{
  "n_head": 2,
  "n_kv_head": 2,
  "norm": "layernorm",
  "norm_place": "pre",
  "norm_eps": 1e-05,
  "attn_scale": 0.125,
  "init_std_down": 0.0,
  "warmup_steps": 200,
  "decay_fraction": 0.664,
  "decay_shape": "linear",
  "batch_tokens": 65536,
  "steps": 1915,
  "dataset": "wikipedia_en"
}
Each number is 128 + 24 x the weight over its row's rms, rounded and kept within 0 to 255. Layers, rows and columns count from 0. Numbers have three digits each. The size before them is the row's rms in percent of the matrix's.

# layer 5 MLP up, 384x128, rms 0.199, rows 290-315, columns 0-127
110:123127162139158136101177153146136145128128115146119127107143100120196106180119106075100128172085148153101136110107167121142128112101137099117141132099187099124073097136163095128153112142130114113145132142141102117133131105123160136133076108150088095116180144146154150120147099130150101135124115154115125161138076105117142140133135149140121135133149143105106128126153145088164103121127
098:133116133132152153143151144146097110130150149105143097101178133132141176132176117136071113113138120126118087096114087114133174083129164158140098093116126103117104151119104177101122138160141133136152149174129109115133087118090128116134153141170147122114099133117143115103172093113129127130150109132156174104142135140109113111142081108117141112146164102105155093151139110133163138120177
101:100121143122144110094157100127102167124142168111170138141118129105150116103126140144149133167121152119159091103099141151136152107129115128170139072097129133082154041136144118117154099103131167145149129128119127143155164091146140154113110107084149156120171144107134121134123134074131152123119125152111078112071127152125155119123147115131105143130134143077124131146121106136129131172144
100:108147072145126146140170149199146116154104090118100128134105160142097138136108107154104172108160133135111120137107119149122130124167086097134155111113106141131143113146156136093121134152141084139127101081106138118120103122128126127193123141153140128158111140101109138149127123113102135088148152098136150142123121128152062105195128121093122124155101137119085103167113151117122149122138
086:173142163133134128136129161167132121144115129157095097174140140077136100123109122102148098156137136128146126149128124169168180122117088146162131150119107139111112140095107145119129108135140115130108129135133144132105101102078178113119110126141115116097116169090113131153176125110139112155143097100130173165129148124137130096111159137132071124081153131097083126107143087099163125140157
101:076106125109174143122126120132124126130156110176174168063108136115140137154149164165102151124140114114105114135120139110121148112154142148132181116092154140125139101129153120108124103140129119109111146129082107146121110121131150098170089090130124126147107154112132110130100110113110114120103124137151110158123090134161079133092132166110145097119175091149113086123104163134128133068159
091:146190088125168151122127133152168110147122108107120138096110125122138159135105129132184120118143106117146143122101121094131140137192120115121152093127128121108125117117105121149122121163110127094094137125148096119105147154148128114068174149086146130118129120110117132102112151117191139118144118114167145147168097132140131128117129167123133083134211128118094161150110139114157120121094
101:124114140113140164100137129145095113118105084098120114095126146135119159127148130127152197128150099166112126134134146124116100117122152146137164114111108156140107116106114159161114150122177104121130193100128157157115108114170134064138140117132108109151128134129120106133118082096138106180122124149109145128128149108118132129105107179148141086158119124087193103159127124161148148137098
099:118058123136155127132088114089131110115134125145121144093147108092087121142134151121101149147139128114125139155129114070105120101100105118133111135075152140134157112140117129148137131118126092146130141118179188094131133113188124142135195141114136148139162098132105151065133152104126117124144126133127155129151134139112138103135123084115147124131165166155093087168154118123104155135120
107:118127123164092112147172134148148123134122142112125118172163110105114097151093100128146184162111168146163105113114156126135092144109104159127107147125125109107113127124101178151110111138149074129139150144085142155139123058126126104104151117101128134128166108112162102130138114103127158131117143120142150131150121117106097141101141117143135134059146121133135161171128136160165101178106
097:127139110127119159152141137115186106113158147158144090124139115123108127158124091114109138111152115124127158125154161122135090111142144092131054125186112119158174155119140122134114137100134109119082115157123090101133146142101109157149132153165079085133141120127116089151174132153111119137140136129126116131118138116141138117093170152093069117113128071142166115087110130151127137135140
107:133133086062109122118108168127154144170119142140097127106146111153115141144115158153151146142114135164145156125118121085113092181126125182108141075141153132135150099112104138164174161110094105166146149128135120108141119111116116100120152131107128176109148145140103165150149109137093104167131116119119099135111132113116125127133125162121124128113130121171146086119087098069157150107120
104:118140139135161146131133130122108110094110158078090122113084118124131117132117114107092108141145139124070117108082135134106168083153162150128100179125087143150088106114117094172104075122127121105142106146149160125121145139121148121134169128086135127171136149118153089099159108100148153146130103131120165125149119127077110139144122147106175156146094136116146120133103129155161137164123
101:182166132154161138133116088123111104112159133124144117147097113096107137141077124168136103111094120150146120151106131142106140087115115128117160167108135110177123161135098140091162121138164080145106139163110102166140193149114137090131094134134142108097093159129152164136128083144098159113140145125093162155151134132112132151110125155088132134134142107158150136124131124167102125126127
108:099115123158134156108122104118125155118137115129082124133148133116169111132101105136133130148147114130118150102167070123135099129123099168087086115105078111104115145156104121145166115162128142115116104141153199104142127116095112100163160126112174114135175112173084103144146088154110128146159119132112139111134105156129104142108118101136133107174145129124123173162139105141155137163139
095:111095118156109103129132097144141169063149106102170117135144128098114123122120133105129107144107153132133142110127117113137094091142115110086144126176139114109101112169140147176124130167117128142132122108093139153107115127113070091136168161138121121107141157145101159122145158085148134135077111078154100139124120152158137130130098174117131120162110105097153131126114145108174183124138
098:142134097123097141129111165056133118116158115162113110131131113130156131182143125123113128128115078145118176097135131145135128159105157135167125132110096107122141122171159121114157132118088128128111127082163156084133162104131188138136125161095161125134090112131089124114145152078080136139100171150151130107092103115175129130114140110102146124118105129114120159129156106152108121118130
097:072118170110101094125116123118098148106152141087132122163115110132145090115131118102136127144153119158143120116145150152165124162140099146095128149137133076110140123128128107171129197089186130155169121148095104190137159127094102121151106103130159164114116091126117141147113132101129082131111146098108113140134100135134133150118152157116146130116147112169103132132092134089142138141152
099:138123169085149134112113144110180101111160152115100131143108124110124109130130116080109110116154133146108174080104120115098133156174160141111161194100107131112154120147132124136101164145124103107114139137138123142120085120089162095140130144144157131164153126189126121124126139107090128106102165127155133145124119158134111108127142162081161125137149149081105125096100120135118150086107
096:158156103120146150142184135174113160134093146131147122135110139079149125137130125132134113104157130114117106089125111138148114139101146125175127151131105102121151166112170179107089146163097131120101149136156143086176165116146117103119127124150095120110136143105163143118136096132146108153089103127112099170106114111122152143097117151098104124179173124103149118125085099167119155145143
095:125140122150118150160120127141101136131153151120092140109141103150147121173075129114120091091143117135094168144099101149121111107155075161110157137138107155116129128145079136143159186122093144174128102127107133145143139118132160079146158103153125111133102124112146140191121104121123134130102141129134076109126147117095139129097108153111109133119164146185142110130114066143126159116142
097:133163117183102119100147104167141140165036104132142145129122114136158112163146129131119127169109119148126121150125105144125133120127116136156100119140160104124139103178139093143120142152114126127100108069155112147105153138134135142137101152121108124089109087142127114129116100179157105108100169136119101095141086137093134115132113156122113169137172117093094136141112165120146162109128
118:142155119072126144135093118133122122137160145073178166155129112149164144123113178138128112132090117114081117119088105094125156111171126161118142123109090109099156133132158139137159083136102147118112134094094135107136129161145110100192148118116093145102109117139091097141144074134134122172151138131121164101139096150155158128132147130100120124120151132132177118126128149122139118148107
097:155140128105112102111085119152170097153101121082154096134142138143131110074130105139089138135158097112142094177101153122131152157149105135120123138155110089118158140154111150140128142144113141157142138107157137127154110159110135122142107124097174129138126164125125174161105189110114125100126100113093162154135163127155107109144108161109174175095132151105146119097110091108113138132147
111:124150102114097106139110118143092142137120128110149138157141108122121134140106143174104155128139140095120130157064079150111133120112091117105159116153074103150099125149144169143117146142149119131101064129140148157096125143133164150117127163140100124118161113142138122155168024132132105122140128113143132125099128097116120097157120140117130197133111126161124122119141152144120145147120
100:072073125128158178093135100109112150124123120098120113141127096193134170099147152129113118164131157132152134139099117147132095136145128085076154108105163121117104156145089138099153131100155143141131130106146153134119119145098147111136114148106127151130136140130164128121165133127158172123172104153116128106129112123135103188149115139100120145124130130121114136127089177105156131099181
# layer 5 MLP down (transposed), 384x128, rms 0.188, rows 290-314, columns 0-127
109:121088136172113140172114133070113101128113156119163117098094179095162117109107121125151078104120153132118138123130128159088121129099103112169114117116115150118158145172140143152121096146132115128147080108131116160136136170104112123085146175139111145117129083110092117144107157106114104153123132105141112151133128179157134124116129142139142176129148121095110124172084107124156152122110
104:116098150079119133133124146123128122136156139123138072114098118118127131109151187164122105157088132151108134153076121122147099126133140110131151109102124109161116141140104107102144113146142166168161185138122178135108112125168083137130129117146120126092116140137126165103064131096110117161122088112138157134140161107135118119145109104121108135182147113101155126186154144115132148156118
094:121098118134118129133098113161107150096146148133097119103094115116112101155122074081157125152142080131105128145132116095130130168114134118119126148115157117099110125119102145101135156112129140131102120079106151132153147117108154108143129165146147144094162135070099133101117153149112160171110143142078110131153151120131150150111174141157134104187123138135118105134104191114172153100155
099:109134140114101102101135153122144132120123173158124128135127120122084131117109111143120101116121093133136149145120158141133124132126120172143122074112090133203180118129129165112131134125186118109129091138165165114102129115162103154165178183093156111148150145108124167097119132098103138133131106136168111120127127152136164109123110125146094134098142091107118116150160154151085103128161
096:148141124101120114127158057135145124205180149135141121117130161134110134139109156163108160116133108126184150116124148067151115128105109137096161127152140139192154126147092108133120097153117105132125124120172121109101112144127123129126157106093124112089103114124133113092132126159088139137148127127133134107071181111142171112139111151130150124133117158152128145113141118123107110165116
105:113165144142103131118147154180125120153129112120100145106133160134165120113127115122126097165162126128153126145093097138121113146155107175116150125144128117155126164106140148107135111149077139099132157110127142117139135139103124139112087163107087116135154145165169166083146123141172091144134148116124151088159112112092106112134121096157123098115120117156156170112151093048109102135130
087:100146136120109139143140102138128106114146152093103084141153129176083102115094061129094120099121132150122122131135101137159114121073140148138096140194162120122094119172106092129134121110100132152167115133147176134158118135129126093153121105114121075162106157142114104116132145105078148095154109134107127101125144131086113093159150125099142137115112128109094116128135123119148101159142
092:146146106143086136165115130113129108085132125125129127171163123141163139137099117100132110076150171149178127115163134144127099160148148104126150150169088130129124145104114100124112149151121152138154163165103186105156100112117151132128105117191145157133081127142176125125116105135123120112107156158114084135133113143143149123147141146136121124080097096122109123120132133138159097187113
099:115149161139115104128128165083158143126078149154106129104130123150143098134110112146159150077155098170125150113153114132118117174130134142115116134110144120120131161113195140119151076121095143147097146150124159089136124122160113144130119163145106107122130112160127155100061116127143123098137130166098137125135124102159106115145121103165154119107120183094119134125138110088100162172134
114:131099124131129104179130110124152104138132126148126116102169128099093135149114113118119121127114121169140142113137124041111149103129194145122157120104094142139122135137124114101110130102106102155140105086114077129143161160099154136188116131117151120157143151127117126125120096159119106166140173138140084119078102158108148142149129087135096129147111088120118107124119130164137164108161
076:102142156137146144131111148129105102108075154099133146120131172120180091100119094143158110183111148115129156126118124153131154138143132164122136127062140130094112123157176131101137150095111138117123113125125156158086156115123152092119141085133079169180113166145128120125100103119111102125120134138133118107168111107123105148127159111135140110103084153091126146130161131154122151086137
098:111104106132154140090151130147085133129143139155118144122109077112127154166129126120145118142122142148138136141140097134142142112115128097147112094126151184146128131130056119117108111132139121089178079101150103143126147134096133122091143109089135143150130117132152139149159113116149122142109083126129071144092170123126072143147127168119125115123162101198141093119158143129112111139084
107:104086083148135139134093139119120149130172109118163098104083151125154160102158112117145146125075093156152132119155117145141150170166149100134105133157106174118125084137152105150156160137146144143142113139079076108140106149078113154098149147149132155129139132131133124120117150164115142170108112146085107133129146129133090115105138121096139156186168135121139131138093136124135134114143
095:156132168105150139124120099169090150108154113133105108084144133111074097155085137129141153083113148168096153126065151136107129132137093082140134127127133158120112148125128056146119103141090122147178099136118152123115138116136133095109146100097138130100100125087128136146130101097122158121128112084091109155159138138147141098097146139107130161151144115126166134125132138144112101143149
112:150108140125112117135117121138087134128138126103116148122095148150121110131148104096121146163150117109096099157111183130094114125116112092126124145106146207102074142130122156112098124140119123149114186120102114114165101112144153141109145105148103098104162145109101137139105150181156180081104113117170133171128104089100142127129141145143126133099151072120131129149107112144147123121148
104:100126139103108099105121115115126127120086081137118157160108105139131116066140161184155109151095132181096103120159121136104139156110116142156096135132107118138115088081115112138141151097117106142146093103103135135137073134163155115120128164102142108104127132102111128112142135134117162097157123165138165133150106099160119089107149129146160141139147165114149143105157130108085083146116
092:097130174139155119151164106173114111123144146141098158118125174126123182133126154151139124098135124126099116140168150169169118114178125101158136117057140143102134137117144130124116130134130117098172124168072126130145092142144128081103149133144106121118140120093119117117157129166140131109132146157113156153165175100165107142140073127167105103132124123153134107146106121120116097136125
107:117106106106136154136140120134127088169152104106139095154107169134135105087161162094135160141092164101113130120120143114076161066090130134150162096143115135159128126148163118104150113143148132120112130175130141145107146125155122116134129103148058129174129126152110118141125154133152126119153103145156145105132143160104108145111092134144128122104157179134115164152094160121109098160159
114:105103113112145169122132101127112170140124101121162131114108076139143135107082138159125124152092107131146131127140166114131150126135094107130130103149118119132078100156135105128134122149116163109093153083143157158098088181147152117107107130170148101160144133112135090142137124114126128150120140157047098136139128104121135161141138081123097127175155101154160143135145111120136110170106
095:122143151126123088109135097165096152118141132101126150153157122127087119082153101156143154109108086143132172125103091123142112114157107107159127128132168123147113097146132062195138125119134125131128110154108116091136145089105134128164101168093151130081106112089137123096162165129100161141133137093164128095148149149129107152093157111122142091145139131138141151156120138141101111120143
080:100106134130073153116161135157112131149142120129142082169081121127103118152088155096110114136132122117130136091131119125104109130115128092109100153162113130131134173119063138124144160096142125138127131141127138074106118142162146131180132095123158121141127162135125076129103131134124091097152119145158153074125131113093193140107131132107142108110107163181095107096142131131125119135137
092:103171156169138113123114131154135110162139143084113134122127090143088173142179149139131149121136104088123139149129116143126123122158127128125158122144086101107156141127121115105142119145127123099154111120110172116158124157103135116117143102156107149109100078114135123150138138065091124117101090093186127138117120097128170088125130126133146121184100067153122127136130172123145157106110
122:123144140094141131138159148130115129154152137137137186155126144153128185124123130118135124136121108111118145123124117131127141150118176124153145150123138135132144156133165142131106116119128130130059072074128138122169168140116105144116104106130088180086143119146115146123151092109145131139120126182133135122126119199143139138132125187113083119125125100114143169122059145101128158109113
096:115124122140102104154140145132141188121127148116152183126145138048095131118124110130162100135145113152112169109158134165118150089146160163135136115174134111085142144117131134098133134109099130134123104130109141095111118105142129121158128118091092135173129158144148179097118128108110162160131121107142177089131106163110131136137106147143106090138141087123106151178148155125124127142101
115:094153124107079139165130128199103145157137101135143155151130184133132121130104142171084173152132158133125110113096134142162152149128115111106154129151104124178128170128087149123126130124124126130117093120119121171086126146139143141060130161170132118149135085164107117140119129139150121122122108120135123110129138117137175155161150134124120164136094135108133141121101099081160162133118